From a checkpoint of a small transformer trained on Wikipedia.
Training: a variant of SOAP for these matrices, 94M tokens.
Each number is 200 + 40 x the weight over its row's rms, rounded and kept within 0 to 999. Layers, rows and columns count from 0. The size before them is the row's rms in percent of the matrix's.

# layer 3 MLP gate, 384x96, rms 0.139, rows 287-298, columns 0-95
097,189,203,162,174,237,190,221,156,120,202,212,132,183,159,170,215,247,102,279,133,171,195,207,214,202,145,156,152,184,133,196,157,254,238,214,153,121,155,255,304,190,190,178,188,278,179,154,146,232,195,243,239,232,161,201,194,196,227,212,212,238,155,171,228,194,209,205,228,131,209,235,199,168,170,162,219,143,155,256,180,227,159,295,204,185,205,232,236,192,218,217,204,144,211,138,199
097,229,189,160,150,206,185,148,208,129,307,131,215,226,185,143,193,269,176,196,252,141,269,308,247,132,192,168,256,164,165,190,199,178,194,172,228,212,170,242,142,237,180,253,238,163,154,185,248,262,184,255,186,174,221,229,187,169,135,188,200,209,110,186,226,176,254,118,163,164,225,188,147,135,207,216,208,181,230,165,193,236,164,221,198,200,178,249,190,153,192,223,199,190,202,177,174
097,246,264,162,295,195,201,146,185,131,204,176,204,206,151,142,148,145,148,168,216,198,246,109,141,206,204,189,222,212,201,221,207,211,213,237,148,180,211,210,185,221,176,204,255,139,160,145,180,132,189,284,214,206,231,124,125,265,279,159,168,191,223,260,154,176,195,234,254,153,200,197,226,222,188,202,285,130,177,256,203,233,204,235,200,176,160,185,226,178,218,249,164,213,195,232,174
100,118,239,141,256,192,173,146,184,177,207,143,180,229,212,174,265,246,136,227,243,119,153,184,204,179,162,208,303,169,254,224,187,212,181,297,221,224,191,174,198,221,115,271,167,178,209,216,162,123,157,184,211,160,237,137,232,228,170,192,221,255,196,205,176,228,167,211,154,208,278,212,243,220,184,174,164,176,289,218,161,257,149,181,252,228,200,213,203,197,188,166,211,159,238,205,212
111,249,225,176,187,186,217,204,206,230,251,222,235,255,205,155,215,192,194,213,154,165,217,190,152,199,210,162,278,161,241,133,190,232,181,219,314,152,212,213,202,218,143,165,204,194,111,152,195,152,243,147,192,153,186,227,130,232,202,133,236,220,230,216,186,159,175,162,202,199,133,221,239,138,200,184,258,195,128,160,65,216,176,142,193,201,206,179,286,204,232,219,223,220,199,138,202
083,153,137,173,229,193,188,146,196,201,187,221,242,179,333,273,149,237,213,158,192,92,275,180,203,180,158,186,161,198,192,212,284,173,194,146,205,192,183,174,217,125,166,237,236,160,159,154,213,184,187,228,209,160,147,191,238,144,111,233,233,216,211,208,170,271,201,198,204,152,250,132,162,176,227,201,225,166,253,189,228,191,258,167,248,240,231,265,207,208,214,181,242,212,230,180,195
091,234,172,289,110,175,216,155,207,237,169,225,260,184,276,204,210,137,211,190,280,223,213,237,256,158,247,200,189,266,214,241,138,166,256,175,218,182,149,203,193,253,163,227,175,239,223,219,176,207,133,157,213,244,181,241,274,152,232,187,177,172,196,198,234,194,198,173,180,176,236,226,134,207,217,219,189,252,172,177,158,226,180,206,249,134,236,275,178,208,204,95,281,230,231,230,234
098,208,167,220,186,162,252,163,233,157,235,239,164,268,231,234,172,203,141,193,119,236,174,162,262,136,252,194,223,211,208,183,241,171,157,141,179,198,181,134,220,228,226,179,182,181,192,210,258,161,164,252,238,196,167,270,105,207,171,217,282,151,197,220,162,196,165,230,177,172,203,213,205,256,233,248,178,207,219,270,170,114,242,224,132,241,185,220,207,250,314,245,205,164,197,186,183
100,174,287,238,231,220,251,193,165,194,229,189,141,205,171,158,281,197,190,230,157,225,182,146,184,233,190,181,177,224,77,163,224,223,172,252,196,195,158,183,221,206,206,189,189,205,197,186,194,194,176,158,216,182,209,212,245,163,208,196,230,156,184,301,201,277,139,215,119,218,225,227,179,214,172,198,156,230,281,276,180,174,149,193,270,241,291,141,176,177,236,223,131,212,134,154,218
090,208,193,202,194,214,199,154,237,207,213,181,248,169,151,147,159,224,160,194,139,147,136,210,252,238,179,181,227,197,170,170,182,94,194,166,232,181,130,177,197,219,281,263,247,212,215,161,189,165,236,133,217,224,199,203,188,210,242,144,231,143,237,185,204,266,168,127,207,168,246,187,141,203,195,198,182,189,229,95,156,188,263,259,162,110,214,217,204,257,161,212,174,161,180,148,128
107,223,234,231,160,187,166,139,192,120,172,169,250,210,175,178,218,221,147,214,275,209,195,189,139,215,138,148,321,177,141,185,295,166,212,230,263,247,214,149,215,261,169,209,210,269,193,119,143,219,186,246,214,281,188,180,212,185,171,246,170,133,178,182,200,214,255,152,214,219,187,205,225,186,217,196,259,229,210,223,180,229,189,256,151,227,210,170,157,199,150,193,213,150,163,191,131
093,164,196,151,175,232,214,159,225,101,224,214,282,236,215,148,122,170,250,188,185,225,169,215,180,208,236,215,223,186,162,209,261,180,199,221,218,245,151,211,151,239,151,175,150,212,195,140,163,219,257,140,262,267,155,156,185,197,184,210,262,252,254,231,141,177,207,183,229,119,117,201,201,215,177,215,189,162,180,229,138,151,226,251,183,232,207,136,167,244,247,206,284,230,183,196,149
# layer 3 MLP up, 384x96, rms 0.13, rows 287-297, columns 0-95
095,189,206,158,238,223,226,308,137,265,174,230,198,193,253,207,225,251,312,228,207,123,174,245,191,288,166,184,181,230,153,268,128,179,202,176,185,192,253,262,189,166,179,166,203,214,217,186,200,292,221,166,168,203,165,183,218,238,165,165,230,217,225,185,134,205,230,217,130,182,185,212,186,195,162,181,232,178,220,231,233,239,236,193,195,222,184,229,253,196,206,188,237,126,278,108,174
094,265,217,180,200,190,93,238,225,119,172,180,171,213,239,137,203,269,217,205,265,153,212,241,214,173,185,219,177,185,156,186,192,183,193,158,194,156,176,240,184,199,173,183,259,156,258,158,231,253,166,212,200,179,230,246,182,221,195,190,243,242,181,177,207,191,235,141,185,158,171,185,146,196,173,120,151,167,247,201,247,205,230,248,258,243,158,321,160,160,228,218,111,142,207,221,135
095,241,245,192,216,166,249,222,198,174,204,223,213,198,186,89,201,241,191,216,214,233,189,200,156,246,162,176,162,129,256,197,181,237,137,196,207,157,106,179,249,227,174,153,235,179,178,254,204,221,243,188,211,301,219,216,256,237,165,173,230,244,218,188,205,258,247,211,149,155,200,255,117,195,264,235,225,186,228,249,246,112,264,198,189,137,179,195,176,232,229,161,246,233,133,179,239
096,192,254,211,184,218,212,133,199,265,209,189,178,210,220,162,180,173,175,189,244,175,204,258,219,285,102,154,182,196,194,233,217,223,234,117,175,206,198,280,262,219,196,122,199,168,196,204,228,159,180,281,260,154,161,181,185,231,246,129,209,213,208,181,158,236,148,241,132,204,283,211,185,147,155,197,137,161,205,266,185,217,219,150,202,265,188,158,274,221,201,179,256,222,149,181,212
098,280,153,208,201,231,252,249,271,208,262,198,198,256,266,183,204,222,184,227,203,215,178,217,307,164,202,182,145,166,197,191,186,210,228,194,203,162,184,253,215,258,311,187,242,203,251,195,200,186,244,165,261,153,234,163,170,199,231,190,229,197,177,231,149,285,221,192,203,265,218,224,202,123,175,179,271,165,184,205,147,172,176,190,179,257,177,173,274,277,236,248,158,177,215,232,255
091,147,176,249,177,163,231,105,229,211,198,180,194,169,192,240,266,185,266,206,189,239,208,175,176,271,204,196,300,268,152,209,186,207,249,152,182,229,171,198,216,103,221,206,240,187,191,222,236,213,223,223,228,251,200,158,187,180,233,189,196,131,179,217,221,253,208,143,218,183,155,181,141,244,230,223,214,116,223,145,269,217,174,213,256,182,305,250,172,225,104,173,204,201,201,241,220
094,264,244,225,163,176,176,152,211,186,241,177,169,209,241,143,211,207,200,225,151,200,191,164,168,188,125,178,156,167,257,145,161,223,196,205,202,161,256,150,236,178,147,257,153,178,146,214,205,290,253,191,195,300,223,144,170,248,221,195,195,256,272,167,232,142,194,261,212,141,153,241,227,210,173,144,161,209,168,163,142,273,243,242,161,192,227,189,142,230,137,190,199,171,255,217,201
101,158,158,206,167,265,191,295,180,200,125,142,230,163,220,208,206,198,192,225,190,202,211,200,184,159,256,175,237,177,241,198,261,246,153,191,199,231,185,162,159,168,120,224,217,213,193,253,270,179,127,219,243,190,199,223,275,240,194,189,170,146,209,132,257,203,169,165,183,200,235,209,141,227,276,206,227,225,241,289,122,277,231,298,193,138,199,196,260,212,171,204,194,226,197,202,212
092,176,251,187,173,233,173,160,203,196,266,154,122,229,169,195,278,148,202,183,268,219,242,152,227,234,231,134,258,246,228,158,159,208,183,195,268,123,213,200,178,209,213,205,138,173,152,230,182,179,194,267,210,162,227,214,114,149,240,190,241,148,224,225,150,168,212,233,206,257,156,222,299,165,212,271,283,232,150,154,256,174,168,227,224,208,172,191,219,151,195,222,196,226,184,191,161
087,101,127,235,163,179,197,170,242,166,240,202,223,227,168,155,233,174,213,185,160,288,101,274,193,233,185,210,185,176,207,195,253,232,249,206,217,211,196,182,233,220,159,191,210,156,161,264,213,187,169,193,223,219,210,234,188,149,230,171,111,199,176,244,279,254,209,277,217,201,156,182,120,158,258,253,205,205,168,210,154,164,102,251,151,256,202,158,178,187,177,235,220,162,205,192,221
105,176,180,153,208,233,233,133,170,223,229,209,163,166,228,220,220,189,273,282,267,203,183,254,233,204,91,162,172,219,233,266,142,135,201,144,130,220,199,235,151,210,226,242,198,151,190,240,219,190,296,112,203,225,195,222,229,182,229,178,162,149,235,175,193,179,129,202,183,259,176,211,110,211,203,233,195,174,159,188,223,227,183,171,240,232,230,213,244,171,291,191,199,149,213,193,237
# layer 3 MLP down (transposed), 384x96, rms 0.116, rows 287-297, columns 0-95
099,215,169,251,204,201,241,180,176,271,262,194,181,212,202,169,189,211,222,165,224,146,254,220,193,221,125,158,241,195,247,207,161,205,143,150,214,174,184,146,187,233,225,218,180,271,218,208,306,231,191,248,241,199,188,170,205,194,208,222,254,173,164,182,119,268,245,185,71,160,251,162,100,165,194,142,204,221,214,245,224,194,216,185,190,142,190,175,236,244,209,236,227,152,274,164,230
089,234,185,241,166,176,248,272,202,170,163,196,233,211,175,164,174,157,238,184,176,261,214,211,197,292,125,244,139,195,216,236,237,208,234,174,244,285,229,228,265,190,248,255,160,172,205,176,232,182,242,200,218,218,225,214,186,250,162,204,292,207,264,180,192,267,242,174,216,253,223,213,222,272,220,175,229,238,253,151,278,197,113,158,244,193,209,225,225,137,274,220,189,183,168,237,182
100,198,273,150,185,118,199,150,137,186,199,189,217,246,135,194,168,160,172,190,238,211,195,160,165,197,275,155,167,182,187,154,179,240,217,112,283,191,200,174,217,126,192,243,158,202,165,234,258,193,196,234,183,228,235,187,143,198,222,223,159,172,119,260,214,253,215,211,154,195,264,226,130,247,263,263,202,219,280,157,207,133,191,204,214,219,180,235,237,176,212,260,160,189,219,142,229
093,285,183,253,141,205,112,188,202,185,276,165,219,174,137,217,174,167,271,142,201,208,168,176,118,180,192,233,151,203,214,209,187,196,130,159,158,174,184,158,179,188,192,148,247,177,253,167,146,250,175,252,233,216,130,278,276,259,195,239,139,236,173,199,183,189,246,170,210,237,161,196,177,193,206,220,228,171,138,238,207,164,247,189,142,188,234,250,212,274,201,262,210,195,202,200,144
103,178,204,279,177,174,267,172,246,214,178,265,182,201,154,260,215,186,193,182,195,179,234,147,233,207,246,169,201,243,246,180,207,278,245,162,207,183,180,221,237,237,255,175,179,170,167,232,261,95,195,238,300,133,206,187,239,187,144,160,211,135,221,183,176,125,265,181,220,159,175,222,169,161,185,183,281,203,263,270,160,252,204,219,222,199,197,167,233,221,262,270,184,167,203,210,215
089,184,185,199,267,304,136,171,205,188,221,226,113,166,222,160,216,217,142,213,189,157,185,248,125,238,164,168,235,211,197,221,277,193,154,154,239,224,186,132,221,235,189,195,239,178,200,182,171,185,225,238,210,212,160,182,186,166,169,188,208,173,179,195,245,143,215,148,167,205,151,187,192,126,184,181,299,182,197,224,174,239,189,248,205,151,152,169,249,187,226,221,270,161,135,294,107
093,194,243,263,254,219,109,208,201,259,296,205,208,212,147,169,223,197,176,159,188,224,160,192,174,183,194,175,145,218,194,176,188,227,181,180,213,223,350,212,223,207,220,208,177,142,243,224,204,211,174,167,163,180,167,178,283,164,239,232,153,184,324,250,218,215,228,226,198,222,275,137,199,233,203,176,187,172,193,193,210,223,257,195,209,190,128,160,228,217,171,166,218,112,253,213,187
102,258,221,81,114,201,148,238,188,246,263,156,189,155,238,231,175,186,253,182,223,199,211,197,108,215,235,261,210,160,241,272,253,240,199,234,225,201,230,167,178,143,113,212,165,218,186,218,264,210,251,252,149,157,215,192,188,276,193,195,185,166,142,212,168,228,264,148,189,202,188,215,155,169,169,181,172,171,156,176,116,240,213,223,230,134,163,226,221,210,188,245,193,169,208,202,199
099,193,300,228,196,175,208,181,218,192,257,167,115,185,155,205,182,189,96,208,191,150,227,224,253,235,251,196,143,131,184,198,184,214,128,95,249,210,159,235,164,189,215,150,233,141,184,190,226,206,192,164,123,168,216,264,185,192,204,162,156,153,227,217,222,188,214,193,215,281,173,208,208,147,182,222,162,210,217,213,211,221,136,226,233,191,284,162,160,194,219,119,172,153,201,162,260
096,147,261,225,93,160,286,216,155,268,271,198,203,208,249,197,179,255,205,246,219,211,260,142,193,154,246,170,170,254,212,261,155,242,192,295,215,212,200,237,309,189,189,164,223,159,167,235,248,146,178,147,265,219,193,192,241,160,209,171,186,228,172,168,225,199,192,205,180,203,124,184,257,159,191,214,215,235,205,246,238,196,248,219,176,254,216,221,158,216,159,166,200,193,236,246,190
105,174,96,294,224,311,196,120,208,181,193,138,126,231,170,170,199,221,220,203,244,175,149,161,208,218,203,160,249,209,136,165,109,199,237,234,221,171,159,196,192,256,209,250,235,194,175,183,219,189,215,283,166,201,219,175,174,289,177,263,157,157,217,275,205,224,201,183,172,175,239,214,204,163,186,209,207,231,162,223,181,169,242,200,186,193,223,181,149,271,224,185,233,238,195,145,145